{
  "num_hidden_layers": 13,
  "hidden_size": 384,
  "num_attention_heads": 6,
  "num_key_value_heads": 2,
  "head_dim": 64,
  "intermediate_size": 1280,
  "vocab_size": 8192,
  "hidden_act": "swiglu",
  "norm": "rmsnorm",
  "norm_place": "pre",
  "norm_eps": 1e-06,
  "positions": "rope",
  "rope_theta": 10000.0,
  "rope_fraction": 1.0,
  "qk_norm": false,
  "attn_scale": 0.125,
  "bias": "none",
  "tie_word_embeddings": false,
  "parallel_block": false,
  "init": "uniform",
  "init_std_qkv": 0.0385,
  "init_std_o": 0.0,
  "init_std_up": 0.0385,
  "init_std_down": 0.0,
  "optimizer": "soap_variant",
  "learning_rate": 0.00352,
  "lr_mult_qkv": 0.7,
  "lr_mult_o": 1.3,
  "beta1": 0.95,
  "beta2": 0.98,
  "lr_head": 0.00613,
  "max_grad_norm": 2.0,
  "warmup_steps": 200,
  "schedule": "cos",
  "final_lr_fraction": 0.03,
  "batch_tokens": 131072,
  "max_seq_len": 2048,
  "doc_mask": false,
  "train_tokens": 476700000,
  "max_steps": 3637,
  "dataset": "wikipedia_en"
}
Each number is 500 + 50 x the weight over its row's rms, rounded and kept within 0 to 999. Layers, rows and columns count from 0. Numbers have three digits each. The size before them is the row's rms in percent of the matrix's.

# down: layer 2 MLP down (transposed), 1280x384, rms 0.0642, rows 746-769, columns 192-383
# gate: layer 2 MLP gate, 1280x384, rms 0.0772, rows 747-770, columns 192-383
# up: layer 2 MLP up, 1280x384, rms 0.0761, rows 747-770, columns 192-383
down746 100:492450453475489503490494446410626552493512522501521497538495443496466551519537440415510523519546594484516529491534385512487501425443490401526436543526508429566538471457411467498425519472535590439453563537534624503475393533470524497439467557464470469441537564606549437508364416589513514430414472547557570496494455502455495512534531498543429499523445543387549424495513548481546445504558518427516477453499478500524493509572454401514562514525511505469554549570471423489425602489432571543507516389674435426490459527476499491484525447442522415441518423544554520452536507448511473527
gate747 099:427503595529463553472531501514598574450370551524590509493441526489441460452573538488493469447563565482513497420552500434462532451541544456505517555534474432492547524536569445582557508562426386470497489501545476448507442458488527523461423538558538443391505470446464482417471458521483603510634479427472537521436578505553488425465555560553592495535493511528520460511554501438529516490502583512553518521516511474539515471486468525556454573508455469532477549631436548560512590458567568433461498521441581528441556579484391571489531530515541518441443570490463587484500521492533471466
up747 097:648440499569455538473552532504540527571587510519507551541505493462475487475522502513456503522431490396546441536453593604490504507506496483494438551465544502517519502527523490547474613528540562453608568494507517534500489484561573466535484384497466417542496436479647500605472491499516449511462475561466490459508604451499557568438506483475539481495536453521471472458507528528429468442517426501464498433483456406437524596521434510490465464554551509444533530438522477376538409536439516456475504552453523426495526470435513503493410463420389573530575552451461526570509510543449566471
down747 097:530506497522508523477495426590571530492543569502549449498436507495500507515446613512388519486470544609483450547499465487461460452485489520516595515513500507514548474542530422563531516441584485524544585493490449590616527469516505543522446467479500464445528675474469569603610489412374430486539540441453449508505396428496486518478503468543460503521561510527470367519504550545588533464488509508587496498584482520425477496545465531453492455557422505525404497453559483495505437503480481448445507540416544377468474524463457553506547446540460513498424392499529440524381503561441615534
gate748 104:471555424582474519427467469448506558474480543479565488495581458511430536577462527480424552491512527477583533446556580480500566455455501428430511469554516515506504496546470469527606606547477507584479603573571528504491439581522407593534456584541470510482520485407631636529487500443537537471497484500433498479549432452410463479491494581496514496525473500444478476495410452438513516517447467528574499481550495431539513455551549562583596583467583513467473487442501447513471515508477537507524513492512572403540649541503501526472487535539498427530452592481448471525506490468534469497
up748 101:483536505534478480425534468532567483512445510499364526473454430498513439428477464453608460570443483561508499562522474466536486532540478569547537479513441605480572566437529492545419392457400462456487318509451554456471607509516557477473581504528541479522519507562452511527507527586522515555491538572470452505488499436601555430464380407581447539565485514516486513444510547473509530431493488495452498525485549580434566525419544466515528482535499456478582522484564545551429556523412597409499486445446414533466487507543542464544528516543484575381518461489553508579459452416473475409
down748 102:377481510523520474585471543573576484416505550529311553493500503494498496509432488505520593486562518512452496510469547443513567529496598468428479435524483533488513434544513532483506383421542473416535452490489481444469528532552457555500462461451483473474561456520571567515426439489486419390576486488475475504516515516501497516473442581616550506477518483534527545370516537481567528544500493507502498513409505509480487511530496531562556610486517581475524553476482637466554521584407599469525471444591526504488538518571555509490422537566519459461527455522527479473470488536394422444
gate749 098:457556507581347523378432534446532405485476463621526509482542550489519448427511434489456527565385542556459478444522506455522493476618535579503459452569492571408489483439480488549480530552607477514470474456399518533547534499521493491489414449588459488445479479527547506509514461556499511543598489453486490486591477553529495479566566456521488462447480530505440472502474505445508489547555581538573547459589514478527474400532526508494512633471544422479531462527506566462448482478491421499431502539541510535513391573467447597481574441566501453380557460585573552564451497427591596432
up749 096:388607545456484464515428482440490450510533449463472479552491536448473427598448466514526526514501492513503527431491461525585540504478497539526504499584604476461461464420523529392559531519487509501532455559473501496502511571476449516574469479414576474459593396532545470495536456433372426401494407572593477558576461435407595493464515612478509360395502506445453493440511390514490413428541514470477440510507502461496436505439552549514569502507502497543524520509394508487566514457598499612474502543454504553443510491568593449441515489445491537425456491502522523500478531461558526508
down749 101:431458424366573603470521468429583524516552515447502503531497441460438464506542515473528544503497566488434476549476594454505550518487579578471476523447516518510409459542551442486523563497466479384532471477533503496497511478506439446444413448541421466505466569483479469541477506543471451594574472477549483494529535479535519483460532499520446519480523497462532588545544431476487490520584418454511609494561442528527552544509408588493461496561503495486517601572492582497446523468596442522423496564486484495537506459495583426536540497411536481565481512506496509566546529479493562556
gate750 101:448581499482474500409490514552505558456484507527484633493456512536569530583567475464479483548484499549567598407490469354433458392439498473464515565547596438467420545436479510458516460508503528473544563438482560579499452558465564562446466489467510486539564519497491482497471564468454428484467505460518510521499511448423560490500536498520447526471444566509545534528575567408507595537599444534423570493531438457456504473531528447493455514511591417592456422506399439492436446420471511421568558488521524473559402532548537488583530475484407510502515466600427572484449479543456539425
up750 113:422498545503442484517550457509539497552492467556540507506511565485611465372545449589507465528504493496609551467458579480429536531544484437417482499448523507450509559526475472412534549444488430485445516480497571561577503447514556491552480519474507537488566479524454543611496408530528489532548538534448600506432573489494481505492425531504572538472577499494423482549555476514521434519572450492592496560505437523489478436431487479446546525524452454604457514548489560509390452502487435432483499524551525484443526459488457511540623505492505579504479414452459544497414531470569527497
down750 104:528478445496473447533563573424444473451523632520535521612488544517494424541434423452535586480542558545443590579488507550558572470503456472540459490534378441434596532540575511571587543533518552502537524542608498441443524482510557511466561501419508503539598491487541468500491501367616597538520475492497412497489510550539492407484507481474449554483484463539523543511502569517460450566456468556538501550583500405509532519556480475483446561431373460503509472468529484551400486518609564506421468439399560518571491470471580467447578526494454460547445478374508557429516503481473469484
gate751 101:555519592506517555507453484477464536543516524558572447578543494513564532542525512465540576509430521599474574500555459442422496559543516474489491559524450501616506507555463414533517411488547422492470459490416506476550525492551489558456557426503425438497510516463466590519420500518458558488473429389514440551556461541507483457521527440495472521479519552477468380510404544540559527520494472552487426534440421555562528512492374461483494560496496520587457570482516404513506459410547471453499449444556572452583401508473522510541443563538480487573578504457474502508438508444426442516
up751 103:545497427514483464468497473477467585610529526503516465554508465496577553504507434560546408538447523594587504518508457554542547530575430466461459519470481441541504438359595557468503459519480567554520531490528512520443536384480484576493469410410462428418478452514481509490494576544414459506446486457503603564557417470418474392546564502515409570430464481483419525518510533550522544420452518443518440477557404534427509505516546419417434530488376529514478483509471470493497575503435552536556462522395435525500537500547414493503595549522432437524454504589420456514493577536464429483
down751 098:504487524582440578524441492530513567518468619504456507543523506518383453579573536440499472629395556536466551536397439464409563482609510534505508467546434488525452460497522485477537498500558465492567477559446565433467603477535564531577524489542476492564461554493485493466510519432593486448488578533626489513515415507497548631495489593503480459440511524467449477578513510520414495479478482556586501556560509502495532568526547529534531474447479604479580535518503506508488454459407439523513399458532584545552498568447454451567569511542669543594482487544481576543436577474455481511
gate752 104:581444563423508437555483516486518407516489502478485488495449488560392546533448407438478394469463459413471459494466399387480489513483489477492563444579494444498490484492451496466434500520528485467537536538537498420498450447503462494473463516485541483527400517617496530543479553561547569466547422478508581440566375531493476454425566467502474492613549459563409425402432431565583481500507517550579418571457560483524567507609462468472434454455506559474534522543531509558545498495521493409480376530507628424477500489469468487495562454594539516565625519552500546521441498503458570524
up752 104:498435518424533553509542468490436516553514456532533552597498433483589489522457467513483434511438617435501463567538638439511522539500492529459572556476569501572533557491497455520515492449476497477544519543499537494551468429510537501557551517554450467491541470499572497461624535491510478503494467512477537494485520464465563562461532424544574474516472607475534507596520560509494530486559444405404642534483558534549428538517497426487478454429498461534414558497486510534517588463428480443480468435492528484556570526395513550429532514571616517646584465415381518486511488423529436550
down752 104:409476497491536477517520540471506495453493483565514539504553529500472472472384565526504500508479405566524580551556456549514437457471501515528567567493538507434485426559496515569521436438513482493528449510448420546490531527506627565483521477514505539541521516498494537450513507496465509478483413457520521549460571496403565440504472510528463478438417465516442449570598441399501454505426496543535414613462493528447488535531506453537531432490387534537455419594509497565536504650428525474522618488431522459476488423501531559517516577416479527345449543485511583485439540570559643534
gate753 096:523473421534543487454432518419540455547509538559546470503423517554406536484549423514431582508484516476513475458508590467537403469410559498512563474488474488525581589503481430550554483519484482426541575508502384473457524531471447587516434519540494504478569400497477437500539526420464453504453503426568506435465510428495479458522530417439535387502562502370501458537455507514595523550433503558471536431536485555487398533503564473407500385384453485593568508538514420506522559487457554494485568445476485501539404472573493526570465385574466470677635495496536549580479535523510500551
up753 094:451448520524543525472520516481423378464415549491463441515619378469516497516537604496465563510480503509532575458464484564522473590491548533510536462553396489474483513561503367471479461485464431494429549606506436491419482414512517479405466565541490489536501462578514535568481450456622462466556531499414512538486534558512483565548516490497455462499549451412549496489540516543515583544474476475435386500531516470472493506456566525505462551520451392564494504497563527463533484508464429544511575594484523505555474546581440501498470455570442496510505516465414517554533542496405608469
down753 101:501479490354594518490430450542462479518442496473501508419462500513441545504520512465501529575400589529480505543425555578567437507554555449494534465634441509585586455404506477464520562368555531504497503551549500536467507485564520562554486516532510452428549498536442524521540495609494478407535589489415497482513508491562529548513516376443512517601645486433445493442571507642482438481522511495503571540463467495538455446480494610445608522519586516549550472520598514459444380483445403417496591481562491472471490499524466574512391494549467477531482468477548504444537476449486499505
gate754 100:536438540512536576547610486490525455540449564581505547491460472494454485501579520511466518451529453432501449450444496494509475491493437402552483493487449484442419498529461432458445621470455534488517521499455463442452496428460553521542580522473452533475540539546501424576489530499499483666618494505520489467542580511502472551485517505574514491400448446546483570518478514475424469590527533425578500546507575466540489493455641593515521420542441504424556499492518460502608430528560429498533526489467523530512500488467465494538530428507504480528473469479555457525423452546392490427
up754 099:501484526432543536497630441472532521454516521538556499530427464493499527512434438598491502487580549512515542427521609505447453552488477437494531488585550388407365506389440521512487492479529426491520532450491542477545513500469520419624426544468425518572564511487520530542507584516470515524469522411434521392528505510508517509483553505535469529492459465570575513443474518511519419467481499395509534503484511502481585553401463461560545474542448477482517594560576494445518480541466535560579608446528476532543480441479438532461455386553585503523429574510516425585485508402489527520
down754 094:610450503560427476457544438425529425508486525490529480564593423470579527489403455573433425599464519460430569502454505578425563460444532531485488469493478611436465529510495544488541580533545504426544489495576421497493479514419473478430609478549576474441474474540398568528535498512545529574467459434555425565462528515430507503483551421533522481440535441532413485541485462437434563486502420556528508532550515529539548466522531485518557476433500438498547473485513488535545568404595441541476459646416542570489535598491489479439514487477432528589478468505520523425441496530467478453
gate755 094:483532488453441479431525613468489513430466485545476555542538512459518455433512481597553498414424634570466564465444479493443474458493460554522451404472534408463553476501504457524461501430482561498505483460480393608442484521461521492484454548489558456464387485482432405414443460490545438465537517511505559598405459470414501594501509490397555600522551503544478461497596468523488545474453529559555549496478507409464515481521543503505474540558412490544492465488598425495512586379476448542512535533437530496515527439633524451570431541435418494476486521487436527595502557473481485482
up755 099:475497457539480416562509610527569492473403499552497504441432453556420487516532460599524495472497617509547424552518544528480438464503521435544470457576468476446501446550513464537495460517583453486495475480516417472554481506508450504480456500452514435514534507470511595406504585487445576502581501505507394545606445549490570547536415526497501490426515492488451478498450499518477428499458496550508461475359578443582537498460435430484640500398484503530488474453607518548484510501423525537505496433510405527466521556556582381536451519541383508545513544595488606515516524435543544470
down755 101:434478520529524536516512482569573591525441477511424438493464522482563383515495459512550494614594494493525460481460448493460520554545476509521541507547543458510451574493535539506452553552523607475517550471641534537472479550494579577502471520511479473507504552450475469475506549425523534556492531508529464491571477464454535479469468506558488492444571525428486363481526575544430498544529466459435410501538466482506494557488533547483479468516510571429583485536545542477468498449452415553560425447461465495408500455466402562439557464440559533475352454465544574517473453555544503441
gate756 101:509555468542541505496539496474498501483453492569516552499514487462539515497527586504517542540446429528567443525588529487563542514443500436536508483483439493525477521512531407416518565394517536460447494557424521472558489466483453534455568457522591445492490484538534533442510463496563553540548543581525417516629455468509527510455541522567549472539524552489527533539606560368462546531604458490448431526421503543487504489516468421503502514524431425548444479495433482468483490547533465409398496512443466560590421468449576492508429525555449401501491422501422567535562492494477577447
up756 097:530429534512495434484471501506520441511484516490566512483526460561470542561574502471526436504578524515485515471482426453517489538535602486528621533478478519471500448475548495586488425493563507470620554471601500540413446546515490463614345574428541502562482606644446531541542513515437560560495492420519508414497513569485522435498482514425515468527410438462550491483548448546445442433567446624505610512427531499400458570459498482528481534438544474493544515448547518492502486477437476466399493498509510535531484507519571433509536528447600504504522584524521498475465513497477483606
down756 098:537476549456472529511372468514416498563488583584535465464470499326528457452501582526491508463518457561551474426474486530504563533547411495536504434508485536560451446443544539565406520494639512539462468574456542520485539509505541476549444512500457438473521512519466538533424496522488485491570494565541485583515444508557450439517512566502424517496446462455576587496465490494461585518552510506469511470483457470429454581525418540469468460393551554543474472500507486472501474470584513447484528501531456570529507548479456412611510512473560477559483452559590508446490576619492539489
gate757 100:543572508487509488568582520512473406551525566469503511503415511490504576471475550478569466620535490445508516373535493342502505637591460504501458514454432437484504563506514453473499507474474472563483423530453426527462499526537460505574514516513520510472412465491460438569501537509504512512544513444623518522552414573481425474507422516445441458444444512487533467457393539480558469392528494496515484465408566511501562552424521512588570396462515492385577478438585515437423524457544610555414560509463492442462449527604503526514456562529523432438454546486525432487456491559547570486
up757 090:524524445517506571514543535403519445413572564526475459531442508557461481543448381539486469484506418526506550485583399612567448505554518543463516459443527464511582475543509543489480493419414578512476429500403587537512473627507514396445566523473466397436538455512429510567520479507485468441471462494493449353455577452452525440403452459438407487488496492496517533466499483536526513457428487439483458455624505421473485476460462460425487524468551480534487531480493511514442513522484409428503455410442475539416500534488521484480510431378487592502515481462480523470456420485533430614
down757 103:515518576478418499475516541521416497523528578562513406492516465548504528487507548538589560489474487470532446516522454478451522576449545529550531628426490481373595518535446557443596492543600530524553411626382578404502544480469510483465411475487503456522403522490577535486456469552486561520498438480409465460525477503403482554492504548523529489481524481602437543515422494560454473562496560480505471521530525596494432478540414490412496494593461575546591555586572527446407458471387489464491495484538487482462502469474451477551518518546490519509466445513446491524593635600517479493
gate758 096:527448481565501448484505498621417406513494526578494548483471537550467499452479498561406549443551465508460455512517536567560562419543494475483538576416505470582509549470532528592481587498462502505505503524547491522413568363457522552529467518491403515529493521510537403479487397423398403527450430460464492548486579538458539526498595524515482487553440546465482579575543529459505479449496503452479457464497537524451559499535485507568568386464576422613484517500500486609471501529461512512474636485446441576465416553444500510556547573457451520426511517568428425432551461450530568524
up758 103:582525555508469510423492615571463459527465493589452498537485454489464528541446445493544548522601482499376452546599463411468579470540507482385482508431590476473462524547561484470484598493553509532449587501492498498538564455551522560453550563494446556562573543501550480457578571445543557459469556418456531558433519530531491539478601581488504566459432463453546481449535536472560498428507494502540523519479499601458470499515449483502504431561504563537535511423539499459522443461468447539504524598519580505427509451436527608620494440370517431525471472583468511433413549453438500507
down758 098:522507516570460577469529458698456504553486567471537528349506589494535483413477516430491496587519493441618415527537443551464591494533507506437418524444512605461459556443659485593485510512482488534518387529458487424468498508509495571504497543451465474525494413500470510585515445465532448537485494484552509524430486470511501496477496598529468483444535489415531476537594509470535501424455519596475546538487606473527473438519556434491577590527480564551471545465567469413510443548468424455480583565457448501394473418511449441485485483389461533522544606517490450529495436462459619547
gate759 115:526435470425550525523453506504551464459472540503573556527491571549427509545513526594459525533475469560503443578521523488418515518507483475528470507528369494481419431459464541434515543547424385521570509501401524508523492496604431530508583373439522509544488620501475580474615530515557513442537534427365573486501460497507527397485491519575591550448465524487487438441572504496499494449511542419529481511488539561572460421459606530477477474447544479443517586488454508564417501517473558448408543524446536555548507510473543428516501525480530458484552517588467606535473560505594506435
up759 114:486489427482592536458495582410511425511531522609545578548516506468456511514463523566544464440497470495394545474496494494469549596543448522475473581431465567525459403477508557569561437568435552565514458504424499502469542437548511485500521409483582507540540509430502558529574498437492505533562515459485430437584563440552509408432497475498559389441603518533446511369550452381528463459542634501482568461490535505497505462407549439427489472486556525577512503469560522533425395526522467557472565517492453542473450453462494493513500504480522454474528421371635591512546518524576454470
down759 099:537535603526529398632525507422490556482503471436615451479498569482590617491456556537546487500520543415417655480490509478560518561518552511437547500433516473450488437529548453407449607547526474519564416455502505511504419510587449542495535432435459506536540502559539540472498528527538458450482501443423502552486429469537466473497464473530549600525567430460456536612487509558541468512393557551477534533508450542533489444428563459508512554433494524485442562457488467462477447453514452532497532477496431451415511501481348464539544565453522539575468571593506535493504416568495510515
gate760 107:515449428459561392478596464576471538488464519542475458542592515460490426490480488510550532557489454493480520533546491446536467581504578551545516489468458441584433593560559449474568520457515546497477533426451578437470546430547471517571585538553528522397530460413476520456509428517546544481487488478571521404494426460485475601519505431518475565456517516450496504435453387529421371469484477527524542488529381476507433564482517517470496390544454434482479532492527491562463555430463504545510502549468480441514531461596513517468451568461561460490530409580475610403511488503485518547
up760 097:568484443513560449534423479508481500536467538552480516495410472467445495462469456515450510582472589497582582545534490518401456428431475460425541479572443550582571523449569473530477558527494408462444408496457549398478429540420469468453533430530506563461512544527576457521574509453516435419458545389474491512472498496424509625465445550534524437513544548502512538503464441377388439482501546552517514562474504578496459539474409605475490528440497604532446508473427469499555517581577536491528529530441500451458446481468486523464489549462458590501451471429472493463449578504534438532
down760 100:518528427473452428517474417544521393515517413526498531521558487461585443522540529470517519389476499519464429439503544511543495477459487493509553429564426452527584501451503464518408515471505514485498490543403519436458527602528476550519554412514436513439528510590518534538578532503509520502472445406489435497555559540462500544533549534525601468496518479461429463471490472564578408596539540520509468508565468520453412443487498573496485446626469485422468509457508457512430457515495470450569490492433427540490485438520496518533472593455505510525485507512520483526538521463574553543
gate761 097:570462406481533455506444465547462490380443487515503492532511608436534492544493545568509483599500476516503495506524463515573541593446480430489460498445389589517402591468496510518551501454499470529536476517601390385525517419502485484497551590473478465525444517502411518524477474408487500484430500521423437531436453495405366570549494510501447541646449486528446507498473489437441524562408584569529480521473546427525478393410577539490563574533463546572540479539531483544486576403512456462420550476439585475571443568542502527521515510485483549425511471524530512459521420532466446464
up761 107:452427499545481408499426496513543464514511516536486482583432549351499481482532489534485467584536482462554355475506487539500461527443572548547489567498401500415623523418508379547486427540531515554580520447497483553473335508513499476465642473501446459476509534466447465566456530507524464466493443506570500506445504501504496503567527532462555383600502596457528527497399480423508509469537509543495516466481527535542445475482540583583513510454493466533479392496458579458529426402537509518448369531415491492449433463417484460581471476392518495548620625493392489534457536527406524428
down761 103:524488459483484522507583572390515432586518516558535452456537489559406519509475529510541561507484512435498571547513520468476487420526521479438470563553422555379583529520517461490443520496455503533397492524447445507426551603512470599528494408554564497460544464454470555487620540528489575552484448451490452512528428494556522476617528488509575498503511573492514532395518534564486400524421517441507485582519484415462507510518439501545475531458567568389581506598510498423531418499569490503470437559547380504571455531480543505626411490451499601629604482581542443641468491478508373490
gate762 099:543451507471425530472574524398516503508449485573591461447403604500493460518456445511490601481590629505492438515463432493501553581521444457423469521550448512483547521466506468503546444530499460503532466594476480531449496505528455501463501548580496467508502585482542538404549547525478512553472506474504650508605542442465506512475530451500580557492503458505455483403488516537541459504555474516528471494604487482532404517543514492598404528481513556541526516476572479530532477471430565516524437495449461470468423512530465532563426520537472534402513497604453473516509526465518572553
up762 095:519438479526571449528533419435449508553452483553444435443488534450475554514578521496546531493529463500550530539581611496441467416523522545495487410507476539465425543503532590469535497460547530455450494351531588429444533527437481571475508409476598442467564544529505502558416517488479585486514502541511569395483501483567482512574484419512493490513444484475569484478545512540460538560489465610543486515603485391387555471506471545518605516502467578476587491518629513499527519528520508464464493519477531452559532458568466551458472595490457622483545458553536422502572437411510522466
down762 103:510505565510469570524475499560521506397402525470412546483482501527480488490530455502460432549529426431527562474448474457444482601518425420480582457549509455471468523473470654525487405496481438438532499447453490482523586528595499450498418454506459444548462557484582447469525572500470513536552478341512481572513493450542434445502531417402540463544511498557438523517468468507516423534445457453550474551521559504492472527568545454485479528538537460472497573496529499573561614460462503519580485481491395471424440482495546460637411503525453420559436665537474449437513517546406537511
gate763 106:565436531457474561525536454389519452448465510434597462515478522471522526421551524455498503463561558467509487479417495542532472517426496534490519530562575510437548519554469476551539509525422527523480569521489518484502512612452433461408437445527496560419438540484515486486475479514545535489512444456449373496527508457518451499443536482534552453515455508555471448446555476502524542482463607548556479508471512506494585437573431501488474458467544551540480493489444503469549490423508467517515518535474535459464455513393452480509553555548564428430520488510536433539561520500567441531
up763 108:524504494458541514500466476535505457540444496525534572394456549563454537540456375496511454484507548422524595488448460522519447446499512467460457505536484503542529479588580442459551427521481524452590458515512527468520455408563517468518438568497471574529457574589438486505563467593479482585525600552518519575524482495488496455517412441552590470580491556462513500545508571431455464468443495447549528506563525488541470469505551550503537587532510465537490669440524496486417468477472488508545406508489461515490452571527585483547523491487390573447471468549505551479516470498451454465
down763 103:509571558495479452535529460416393457498476545518525476438494490493528439397455544520496529505531526500448490560498572430546472455487664449596507435446457468439534414444454451459415440480474498522558521525471535580448447639467497584547567466572464581474546473533465576521558461466579540429553459554539459508461563524463543447515533435479607453487532489462443537438448575522482524515549560495377527500504428447351582535498526485529541421541520535453483450514475591486475514479516507538420512507510510465532542420469497468506560411538580466493451462521523490480499570478553460530
gate764 100:484447442452451576448513619564414480423570588534500532447455523545526405392481524445544454469503519522492494507520496495506516519535508422558549482465501480423570395519535531427520537450467470535504544575536550535502537444512395487562539626479495472473423566483474512553430467584518524500544466460512512451535472470491504495449481476542546471491504423504488503468582503459516524455448466465517546527350526590436581454558438528571485519488524518461481521577548549519470520515482509464538550595548557469431505506485568532457510553469423477624410493418520445578526562430481402488
up764 096:507544456414449532513496457480490499540563510516530518503499466441410535502449442471503502499458483471514535494540442539521549488578537561534513530564436480507552387562563520538405435476395534538472462542476585443589490391534452478550542569438472462515521431459537478488572543540561561453513475534444480493635462495469576540468542499466482520533550484554455349558550473488545467507418563475526549483475536543509501449555517533547562539475531554552450441496510545569601587401433460476582549548496496355461507422491475518518558540441537516532420473586505496572486572540545480474
down764 102:575495412425448515407470571488497450461400509555508475478491497508459530464573506503470554432509527496524472599533540540400544520542524474541532475483571368514477543428537600533546426465523497524509493521560543463382457492474497476541591508519511517439545430529428540461424458529582420623452573441392441449559441436519513566571490504496427467621436405416533453523510449536489523494507461509494584486515532546583441398490493474432504394560509430496504451492509509514532576453581453570515476442449492457490461572403485484460491502495408556616503487409473447547515539560548547591
gate765 096:561480536494507507485565535448560420427520463429455578542481544505435572535530489450529418491524553512581455574419481520462454491493534508582573505432470557528480488455397558487517515557528446543521501515487430529481456500517531484534583398504405487615476519577415563480404460511507484519480485605545513513435484473497443466501500439546559619547518590478551542473450535490606534505410483540473556487631539462555607510524492475470437417467424490497556443470537512580419504552544512515473542499502461416486554521524532458546540548483458514496563537455468474402527476473489594537
up765 096:571495488460408579597467441479538427614499541437545455489512475517437472501588580442547587426511472492474442464425456499581560496503595432563549481486486468515462509422613496530526514430539494503550531565485409528431424569565514476419426480541490433525450497562580505487460537554463601421486496463494431592453440484535519499496485472510494479486503438415532457531509520519511488512450535509518568505468490527586489436451544561538439485476544510528504463474524532547523473535552535502587501507413519428404524448442540456407429500430413534498526516551607490430464427452456517458
down765 104:422427479470506550517456479522495499529493519545489444514448533412644447420451506532416447571437546552517463404549465478515542516514357556468504588547467493526548599512480485555498527555559410544314426422424543440569486460410527564555489451517508489452470493432461540509559561435493523521478429426462469466564418501477481501553548493526571467480560476552446440489521514511460487498549505583457451489533373500625446621523480555573438411550482513519561482509432477496523514429466568502452484617483471475450437473588506488582523532383493461515542408513505505496435483482546474377
gate766 113:456459475609538513439461500446541438531518475441521509465412530482572472393477491467508499511484472449445574506500488475506445469435517471489461513432465532465453492502487471505517468412532562529494485476525443496466519466492439427430491510483555495551429448506510465554490496484555461509483458440469402624518464413471481506577515431558549527486553534474581541522502397573508464481532526507590568448496539489584440525481430621542503544536495532481529460506455506460584452483550384570538506498510559458550510554482536535589514612538543404447477456540500452506478559448507519565
up766 109:489526493547516559435470479532640497530453508452555582497477409473486549485478549608520423497492492395529473524449435503522427454540461486592457507455412459582490462382505408499509610477468507462432527492426520584497500566499542398533532451534493600479486517560531422507528536453567495523612649504525504499461571508553436527585599574452573493532381522496488514557523442484376550508494489463546443522514484487504467581431522444506428510515484516483497486597519472467480448586584526500534564498489505547569510506436487472512502545523507473515528441475530494481480559537492609528
down766 100:539415589470365498533462484481498481481515504503486475474522442495505539498490445488511508454504565493474532512539606479480503584508490449459485451471488519551427442424593438565520406565467427473605506475502466513436502513517564548505511465495459462477482515534426548499501558475466425430492522567547583448456539548597532505400514536444412469522535501588482530503399530465494495516455558455466504595568547497453567484506479547554488440534616525478421578454470493472537488352463469514395416544607460507435507543454594480396489537551479515632518504432462581435555488468514497461
gate767 122:450464468567485415537559521534506488588473514511448516474439493541423498590407461545458522524610591398547545503477568537454519494473512477531521506581515467560594504531490440486530489501497623581611497517472502465513592530533586537421417520457521414486453489563535451423467596509446434481547557460489481580509457427474496478576488460432483481433541476427460539508558547431559454471480474472458522466452526446524512544498459516606437556526563442454476549514467416403530551557529595485578437513423479478518510435519493455518546498403559526460431602459513521567386574550476541480
up767 103:566496457433551532507508523456427485619480503494472448438553540479542486561564577449515527553571569512525516510533563483556530523462545568518425426514428606487458482464389465457497539396447494458561516499496484523565529559498543498510567506514390515463434438525485380500494525503552551486539438512470502524443515391644398453570511587534506527524503465535495451478379480571468474471461543615605471574528520536399502531438573559564597479449479545484480480491418529515508604425533389564467572467612546505443509522448482515459559533450472538557468466496363507483527506518475486457
down767 103:501472546424554490555370496557496460524488513536479466646542591558519438489503499494444462513568525485519599460469590449516488456579494438580515515520494554473508506517473525430429447501526516528546438480466463531505452510426389431510520481512473473493402483582485468422547447550499461435455504493436500546526433523481415456490441533475557465491545544545506550357487477558490450501417535537451529438548465546481488491469454544531454578504554555366468522451463552589483513436550478468510556545525527506356501489495492479460452475501515521442629490526442500463531533530455459435
gate768 130:569511534517563451502508533458543456471512501443510565564519537500516438492469480405387535495414601444429401536508513482491429539484416563516501521516543507421525501415400508544547438525559532440503505453581449553432514447500565479474548528506539543495525440501407491555574480527451483518541578440493496408489488512556520431560544552509543522532479525401497519486496460470478552511595530435529469426496485471477574572502555531567598493537543530589512483496485486464493475528533515502477471501578496574384541512493521549556445529470514378419539488503482436578487562527533509515
up768 117:395479571544504569525451464578541464441517581479452476490451482566481421502475475478467445509502591452447508534451561468426392528548485516484539503516501463474526449482510503422534411498378520446483562535537454603460437475464572441516463535443504546463615590469433479507512526518462435515514547506499429494524475459512471510467524505535455479463428499474489486622525497511542555538481517501508506527466508493506526471548516519464534482534513532405547562590444589527520495555579503491576496521563542462425505545455422422579525536461563480488565512376499474558559544530481514443
down768 104:423465504461505518512458597584442434511632528496464419483519520470506538503543546547438456449487549635526541581482463415510458495460572544475492398519545539410506524559455508356494531404556489474512543536460448497525531492477425478497568552585457397486377475510529536546615549414488532515484539540563448545421518471513480472454480589546539504500518475428516469491457473530471561531474466569519521579527423519558424402473458536539492552505559428553488527494555542508499519499549499533561509493523525523513560493469510524451380575506439502486525429438528497574465590565497468528
gate769 094:533521476610413551482514485526542407554535417583478425431517530521462522547543385500542496494581522432576560534530486458565500513574496441462458465510524554458595603499474528433459499440457501460440431530436497515554422563508454460606502477494471439434577489463533579479471540506510568551456579524495484520485420525481465435412514508495539479427479497600550544417534488493562444509422468524461535474430561484603468628508521620494457531568500508530515412539494536516594530510449399605450438492532557451514472462558451540493476447580519442489565543479544538489543485541434610482
up769 096:473424455491443379441498575465607511486492532559478403505504522384486422505534505449484554439479507578461398518569555493415439514451469434512522443488478512558504494466454505487543510462556510482495475442429481469362495507596475471571525535576414519532593552511484539413459528527556554424473528561583529518517568499484536562499506560556540552494510520513432483559420509560475436525426449482510489436569508597447512467522476485540564561634430529460480505569509460461411596470465556529457567528403444484427521417437527428490534463559439477565527498510499546434456534476399450511
down769 098:501546590529531608495489503559529429432492556526456546477604497556570532506468556490523401427456540465521418433527478492519442553541592564540444497509567486509510479516498514609525594491515516492576430628544563478517516420543529485505412457472483643496543550494517535455505507489496523472503530521479519530505449415439472495518491470505487619498604414522617539460520467581545437524532416493500403478541461437516488505525476493481503459411523503398450483386431552483524498470430478579563584433407470441488533489584451457547500464466429513487556561492480458487477480501502485546
gate770 098:512508546485560591506479495532522462456501456489528507499505528520460472526488522512545477527551476534480475532523528419466541592493488476536483437539511518475468584483554519494526501476539510490479488455512547387496557483416516535534524512607520561443570483511472657455481475478553488498519486518494477480563541366550576494535501543527597535490527415541573506524602464506552505511562515500384510529497514466530491499474580611577530561487503407575450543424543469473549555560447491490537586572541557530559432512449689403446604543472520503442518486569529480540438462525460465439
up770 102:518473501494508538516528509509559454496457557512496547498489507499467521501531526539430418524428562541535456556472523514537512552462449531497448381493536500510493465482429474523545569531465573480482500504578555563549440539445437640485500547536505541450560652420422511445510427587472451504557563555439524456502458466391517518538566462546453539467502543457480486482502519496518485447495465559545480462486566474563551560422447468538542507518448470480496602473434485543448479497475547477399519514528480457439558493540538490463495440512518551533533557506494492424457499580528501472